Weights of a small transformer language model.
Size: width 128, 2 heads of 64 (1 for keys and values), MLP 384 SwiGLU, vocabulary 5056.
Architecture: RMSNorm before each block, rotary positions, biases on query, key and value, tied embeddings.
Training: a variant of SOAP for these matrices, 2547 steps.
Each number is 128 + 24 x the weight over its row's rms, rounded and kept within 0 to 255. Layers, rows and columns count from 0. The size above them is the row's rms in percent of the matrix's.

# layer 9 MLP gate, 384x128, rms 0.0827, rows 149-157, columns 0-127
size [109 111 105 103  99  97  95 103 104]
[[136  82  98 100 149 121 124 115 133 170 112 112 111 105 129 147 147 123 132  94 176 111 161 127 139 143 107 142 126 104 171 127 160 136 112 179 147 158 159 139 103 101 109 107 125 115 127 151 151  65 170 117 151 103 124 171 141 154 143 130  72 104 141 144 149 122 141 134 130 138 111 140 142 109  81 122 134 111 106 101 107 114 169 123 192 155 157 116 126 125 138 120 117 142 169 119 119 117  40 131 126 115 127 121 153 152 105 120 105 117  93 158 136 152 128 143 126 134 123  84 115 127 130 124 138 126 144 166]
 [111 125 114 142 148 149 156 148 117 114 108 121 153 152 132 119 160 161 122 145 177 141 115 102 110 146 142 104 151 159 144  99 134 129  96 115 102  89  86 152  94 123 170  95 113 185 118 156 146 134 117 140 134 137 152 154  98 105 126 111 106 119 105 130 159  92 127  96 117 139 112 128 167 132 161 187 141 117 114 153 127  92 100 114  98 169 129 134 136 169 126 126  94 134 145 124 135  70 159 150 129 114 115 116 162 107 157 122 138 117 138 139 174 144 105  89 146 131 106 167 162  70 139 132 147 129 106 116]
 [115 141 168 156 142  93 110 126  94 131 139 110 118 175 144 135 115  93 140 141 153 124 111 130 107  85 119  98 118 133 111 183 144 141 129 154 115 173 139 146 157  89 111 124 133 166  81 162 123 148 138 119 176 153 106 126 145 141 129 140  98 119 113 137 151 157 140 157 129  99 140 153 129 130 152  85 136 147 119 127 147  80 139  95  94 156 112 125 128 102 125 143 145 117 112 186 144 136 145 169 142 135  38 133 154 138 138 127 106 112  98 110 147 128 139 160 114 127 151 155 139 124 160  85 122 120 100 120]
 [138 147 111 161 106 129 118  94 163  73 111  75 115 122 104  88 115 131 138 151 127 128 150 120 130 130 112 147 156 111 121 120 146 118  92 145 175 121 139  81 142 116 170 176 120 136 179  94 117  99 127 118 149 100 139 141  98 126 155 124 114 140 134 151  83 100  95  78 119 148 158 140 188 128 142 142 148 113 121 102 120 114 105 138 152 106 136 137 143 153 116 139 155  72 167 153 143 130 113 143 107 127 117 186 118 168 135 118 157 144 135 150 138 122  92 101 101 109 118 145 153 148 138 119 132 128 124 169]
 [111 127 134 164 140 136 158 157  91 131 100 119 121 116  87 148 141  89 165 148 128 126 124 109 158  87 124  96 142 134 109 128 127 154 139 111  88 145 128 125 172 144 107 101 146 112 101 103 130 116 118 157 127 111 149 126 128 135 126 117 111 116 144 211 127 132 130 104 115 136 128  84 169 141  80 138 180 170 131 123 136 151 132 154 127 104 124 119 142  66 112 125 103 123 158 116 133 109 117  98 122 131 174 129 111  99 118 108 112 153 164 162 115 135 148  97 117 136  98  87 131 127 155 118 111  83 174 175]
 [130 105 135 158 155 144 149 131 137 128 125 115 146 110 138  69 140 113 147  91 102 111 125 129 124  60 108 113 150 194 147 146 144  88 155 159 152 125 128 149 172 147 120 115 151 121 140 157 113 104 117 132 103 143 103 111 127 133 132 115 105 119 180 168  73 133  92 114 130 103 158 125 146 130 161 100 106 118 155 105 138 144 154  95 126 111 130 162 126 138 130 119 148 154 160 139 115 122 121 150 154 122 129 129 107 133 116 189  71 127 102 155 132 130 133  78 143 126 103 129  67 114 151 120 133  97 147 123]
 [116 133 110 158 173 126 108 122 117 122 130 156 152 111  88 136 160 152 168 192 141  99 130 151 149 171 142 119 108 153 132 125  80 152  97  83 117 138 139 131 134 141 182 152 137 159 121 127 137 112 171 150 166 168 128 119 130 142 135 100 115 142 148 113 101 143 119 116 145 152 107 111 120 134 116 125 173 132 137 127 138 140  67 120 109 120 128  83 165  76  88 142 158 105 126 153 102 155 112 117 159 137 103 148 103 137 106 116 121 155 163 107 112 138 131 123 109 115 136  83 118 152 154 136 134 129 144  69]
 [126 159  86 135 154 158 138 159 108 116  94  83 165  85 135 133 105 113 138 124 157 136 158 109 170 108 151 118 120 150 111 118 162 105 115 157 141 150 132 147 119 125 128 117 130  82 103 182 139 138  92 111 112 145  98 113 119 132 135 125 118 162 139 108 150 131 127 147 146 102 102 163 136 123 189 132 151 125 141  86 166 125 116 144 154 123 124 107 106 117 115 146 106  80 156 139 187 128 149  96 169 147 123 168 104  89 131 161 149 121 162 135 159 167 137 103 154 129 165 161 149 112 160 116 122 125 127 120]
 [114 129 107 107 111 120 141 110 129 164 149 163 102 113  92 121 120  97 114 153 170 126 145 131 128 111  87 127 173 114 116 119 108 146 163 180 122 119 110 123 138 108 120 109 179 131 134 127 140 143 182 133 133 111 136 144 148  95 117 138 180 109 153 138  93 102 126 110 188 102 145 131  95 114 119 134 204 119 114 168  97 145 106 144 115 131 178 139 145 163 144  93 153 136 149 115 135 132 132 132 106 143 123  99 167 161 113  97 150 135 109 140 157 141 140 123 101  91 101 142 123 135 128 139 149 177  99 149]]
# layer 9 MLP up, 384x128, rms 0.083, rows 149-156, columns 0-127
size [103 111  99  99  99 107  93 108]
[[105 134 143 134  92 138 157 155 142  63 102 135 153 165 115 144 150 125 134 113 154 109 152 154 152  95 173 121 136 150  84 138 133 151 152 102 140 128 152 121 112 109 103 148 122 138 171 108  97 130  97 133 102 125 111 174 139 130 149 117 129 130 119 144 130 180 145 113 135  97 138  85  73 139 146 136 121 164 105 108  68 117 131 100 100 154 154 138 116 112 124 162 125 118 172 121 117 132 103 158 125 123 116 167 128 167 155 157 137 121 123 104 107 119 135 114 138  69 138 143 178 128 110 100 153 108 165 129]
 [138 144 157 106 189 123 119  80 147 155 143 146 100 116 183  90 100  99 103 120 140 100 142 152 141 114 122 154 127 175 118 165 130  96 190 101 156  97 181 134 127 135 160  93  86 109 142 119 130 139 141 169 130 122 104 136 134 110 107 178 110 173 120 129 143 117  93 156 109 113 146 132 130  80 145 150 107 124 146 169 130 124 113  80 125 150 121 125 140 125 132 112  89 150 127 112 143 112 151  86 148 141 101 142 139 106 115 142 118 125 165 129 149 118 142 120 122 137 102 101 136 152  90 155 126 114 148 119]
 [151  91 114 145 111 111 177 165 140 167  96 117 108 100 142  86 156 125 146 130 115 104 156 130 129 134 132 148 180 111 137 140 110 108 150 131 159 115  76  86 134  97 130 138 139 130 158 130 118 111 141 175 122 136 132  85 130  89 141 131 118  97 161 147 165 124 138 160 117 107 130 133  99 166 136 153  85 134 124 130 154 115 175 142 125 105 109 102 103 134 124  95 181 113 107 108 129 139 117 110  95 141 108 108  88 128 140 132 138 117 130 182 142 138 183 159 124 162  90 118 135 149 150 118 109 118  91  93]
 [146 124 106 139 137 148 112  96 124  96 129 143 155 126 109 146 103  91 169 111 161 165 134 132 113 130 109 123  82 108  78 114 135 114 105 136  85 146 146  72 149 148 120  91 127 147 156 150 144 164 127  81 137  89 109  90  81 160 150 150 133 158 106 123 174  97 142 147 145 140 108 154 130 103  95 150 101 132 129 165 119 129 119  92 186 142 160 153 102 111 112  89 152 121 130 126 111 135 112 122 132 163 129 109 133 128 111 119 128 161 127 106 153 165 128 168 144 152 120 143 139 164 149 150 127 109  95 100]
 [143 126 152 103 111  97 145 121 135 134  69 128  97 135 137  97 105  91 116 102 123 167 139 171 150 103 149 113 102 125  99 132 166 129 129  84 129 102 163 107 139 107 125 119  98 174  91 174 125 101 163 133 109 132 123 109 139 162  79 136 127 151 135 139  98 149 164 148 133 156  92 161 125 110 111 107 128 129 161 115 115 126 135 125 148 110 106 145 134 140 136 154 114  96 106 108 118 104 118 152  93 161 160  91 144 118  85  97 143 137 129 112 167 166  94 103 109 138 159 155 154 145 148 124 132  85 175 136]
 [147 130 128 121 129 128 144 128 126 158 135 207 139 158 160 107 137 110 115 136 141 100 150 100  85  95 125 124 111 122 107 120 138 104 143  88  95 122 136 115 119 100 124 100 114 155 107 152 178 120 130 102 151  96  99 159 111 154 140 155 173 142 136 118 112 137 138 107 145 109 149 148 115 129 124 128 103 158 123 112  77 123 183  88 133 185 148 197 164 135 122 171 132 150 147  85  92 110 152 142 146 121 163 101 122 165 124 121 136 138 107 114 130 138 126 147  95 132 112 125 154 100 134 106 145 160 140 145]
 [108 140 163 125 165 139 135 152 113 112  88 129 120  86 125 117 157 138 159 100 147 135 117 136 140 151  71 115 125 180 151  99 163 150 109 140  72 107 139  96 151 162 137 129  82 157 121  99 118 102 120 138 159 157 131 101 132 118 145 107 111  80 156 111 150 120 133 114 172 124 112 134 136 151  91  97 152 144 103 161 100 114  94 150 151 122 164 141 159 102 145 150 161 145 166 140 128 107 134 120 160  98 141 122 125 142 147 122 163 110 121 129 139 149 104 113  77 183 124 128 115 161 141 135 105  93 116 122]
 [159 161 127 139 149 158 119 116 155 133 151 164 147 148 145 112 111 122 134 178 136 165 159 137 139 121 138 105 101 153 155 149 126  94 124 137 160  79 116 105  91 119 139 124  58 126 220 133 168 125 135 104 100  91 141 135 120  83 110 104 119 129 100 118 106 146 135 162 122 136 152 119  87 112 142 128 174 149 114 110 166 127  99 137 119  96 134 124 137 157 120 106 116 139 167 120 143 161 112  98  99 130 148 180 115 117 121 172 125 134 121 143 123 116 131 147 151 134 139 129  80 143 133 127 131 108 102 138]]
# layer 9 MLP down (transposed), 384x128, rms 0.0827, rows 149-156, columns 0-127
size [109 113 105 102 100  89 100 101]
[[142 114 102 144 128 142 163 146 124  79 113 181 133 121 124  91 138 143 141 137 155 128 118 151 104  92  97 116 180 154 156  96 106 137 113 124 149 142 156 125 141 122 135 140 122 123 117 125 124 192 113 109 141 121 122 121 109 109 138 135 107 161 116 116 136 161 163 143  98 153 118 101 178  96 173  87  95 125 171  93 116 151  93 119 171  93 116 107 132 128 142 111 102 111 118  84  91 118  98 138 111 127 140 140 121 140 140 138 161 136 126 110 113 105 108 120 129 120 146 118 115 139 196 103 125 162 185 158]
 [127 153 107 123 123 136 144 112  96 155  88 148 117 112 166 131 106 108 146 155 104 110 139 110 143 114 136 142 158 182 113 103 118 134 116 136 129 107 125 102 132 157 141 124  55  78 154 182 119 106 127 137 147 138 109 135 119 101 130 108  57  87 148 141 130 120 133 142 181  97 105 147 107 149 136 127 134 158 133 179  92 155 145 155 148 130 148 138 140 115 134 147 132 137 130  93 131 122 104  90 127 130  83 156 163 151 141 124  86 104 129 102 134 152  79 127 122 127 151 145 107 126 108 167 158 162 144 126]
 [100 100 102 109 103 158 152 123  90 124  71 120 114  94 127 119 136 127 154  99 107 121 172 105 123 129 131 120 191 143 122  91 101 134 118 142 144 128 113 140 146 131 106  99 122 115 137 144  67 134 116 179 111 107 148 116 127 125 171 118 153 188 152 135 126 133 109  96  92  86 100 117 134  92  93 127 104 144 147  96 144 151 110 195 137 139 144 116 104 121 138 147 142 140 167 127  93  97 143 115 124  93 162 147 147 104 130 108 134 109 124 119 129 151 121 121 110 155 111 115 165 131 109 163 131 177 130 112]
 [127  98 158 127 159 100 117  82  98 103 121 120 141 103 129 116 175 156 114 142 154 112 104 146 131 113  88 155 175 120 139  72 135 125 116 125 130 120 132 111  75 124 158 127 125 154 120 123 127  96 166 120 160 175 136 132 145 164 117 139 155 115 155 111 110 108 143 106  78 105 131 164 148 130 139 113 124 119 136 152 134  94 151 149 172 130 116 146  94  99 145 123 116 125 134 158 126  96 112 151 163  75 116 143 144 174  97  76 115 109 103 133  90  74  98 144  96 122 131 113 101 137 102 119 113 121 135 122]
 [ 80 142  67 103  98 131 137 149 142 124 121 151  78  81  93 131 153 166 136 107 153 123 145 139 150 114 126 124 185 188 143 112 127 138 146 127 128 144 135  78 136 116 150 172 100  67 142 157 126 127 152 158 134 101  89 149 120 123 127 134 123 118 150 144 107 164  93 137 155 152 145 112 138 118 156 126 131 123 185 118 102 117  82 115 110 103 147 131  76 149  96 129 132 129 123 103 116  89 139 134 129 131 134 135 147  93 141 136 119 122 105 105 136 120 116  96 113 101 145 147 119 175 136 105 134 119 133 100]
 [121 125 117 148 162 146 157 170 116 151 132 140 131  97 116  76 127 115 207 126 152 150 119 100 114 149 107 132 151 156 138 123 161 138 165 133 127 150 100 120 114 120 121 159 160 130 123 144 131  93 126 122 129  92 119 135 153 146 158 142 116  61 135 132 130 152 149 145 140 116 155 157 106  99 127 125 141 134 164 106  90 180 176  79 141 113 137 149 156 123  99  75 135 116 148 126 112  99  90 143  87 146  84 125 143 131 106 139  90 137 105 139 116 147 155 133 133  84 129 138  98 108 116  99 127 116  97 135]
 [100 141 146 132 141 149 112 106  96  98 107 122 136 128 167 130 128 109 162 142 151  90 120 158 154 142 134 111 142 167 155  86 109  78 151 109 135  73 146 139 128  94 152 120 132 111 121 118  99  86 150 162 168 135 136  83 128 139 145 143 128 125 104 106 146 168 135 104 128 144  78 162 164 139  99 133 132 153 116 147 115 142 113 107 108 109 116  88 126 118 124 135 142 144 169 154 126 161 157 120 140 122 118 114 139 116  82  95 106 119 130 178 150 160  87 123 144  87  88 136 120 106 104 143 157 103 131  75]
 [104 139 157 158 130 176 117 114 106 140 164 131  75 152 113 140 123 137 148 131 160 122 101 110 145  82 104 137 122 119 134 150 147 126 126 105 112 159 120 143 142 144 127 149 136  83 105 176 116 108 117 117 105 142 155  96 162 153 125 129 111  87 146 102 134 126 133 164 126 188 132 100 123 148 140 175 153 177 123 126 107 145 122  75 132 154 147 105 149 126 171 139 141 138  84 135 180 158  96 138 130 106 147 153 173 137 103 153  96 141 143 123 147 141 141 138 166 171 148 125 168  98 136 126 152 146 128 136]]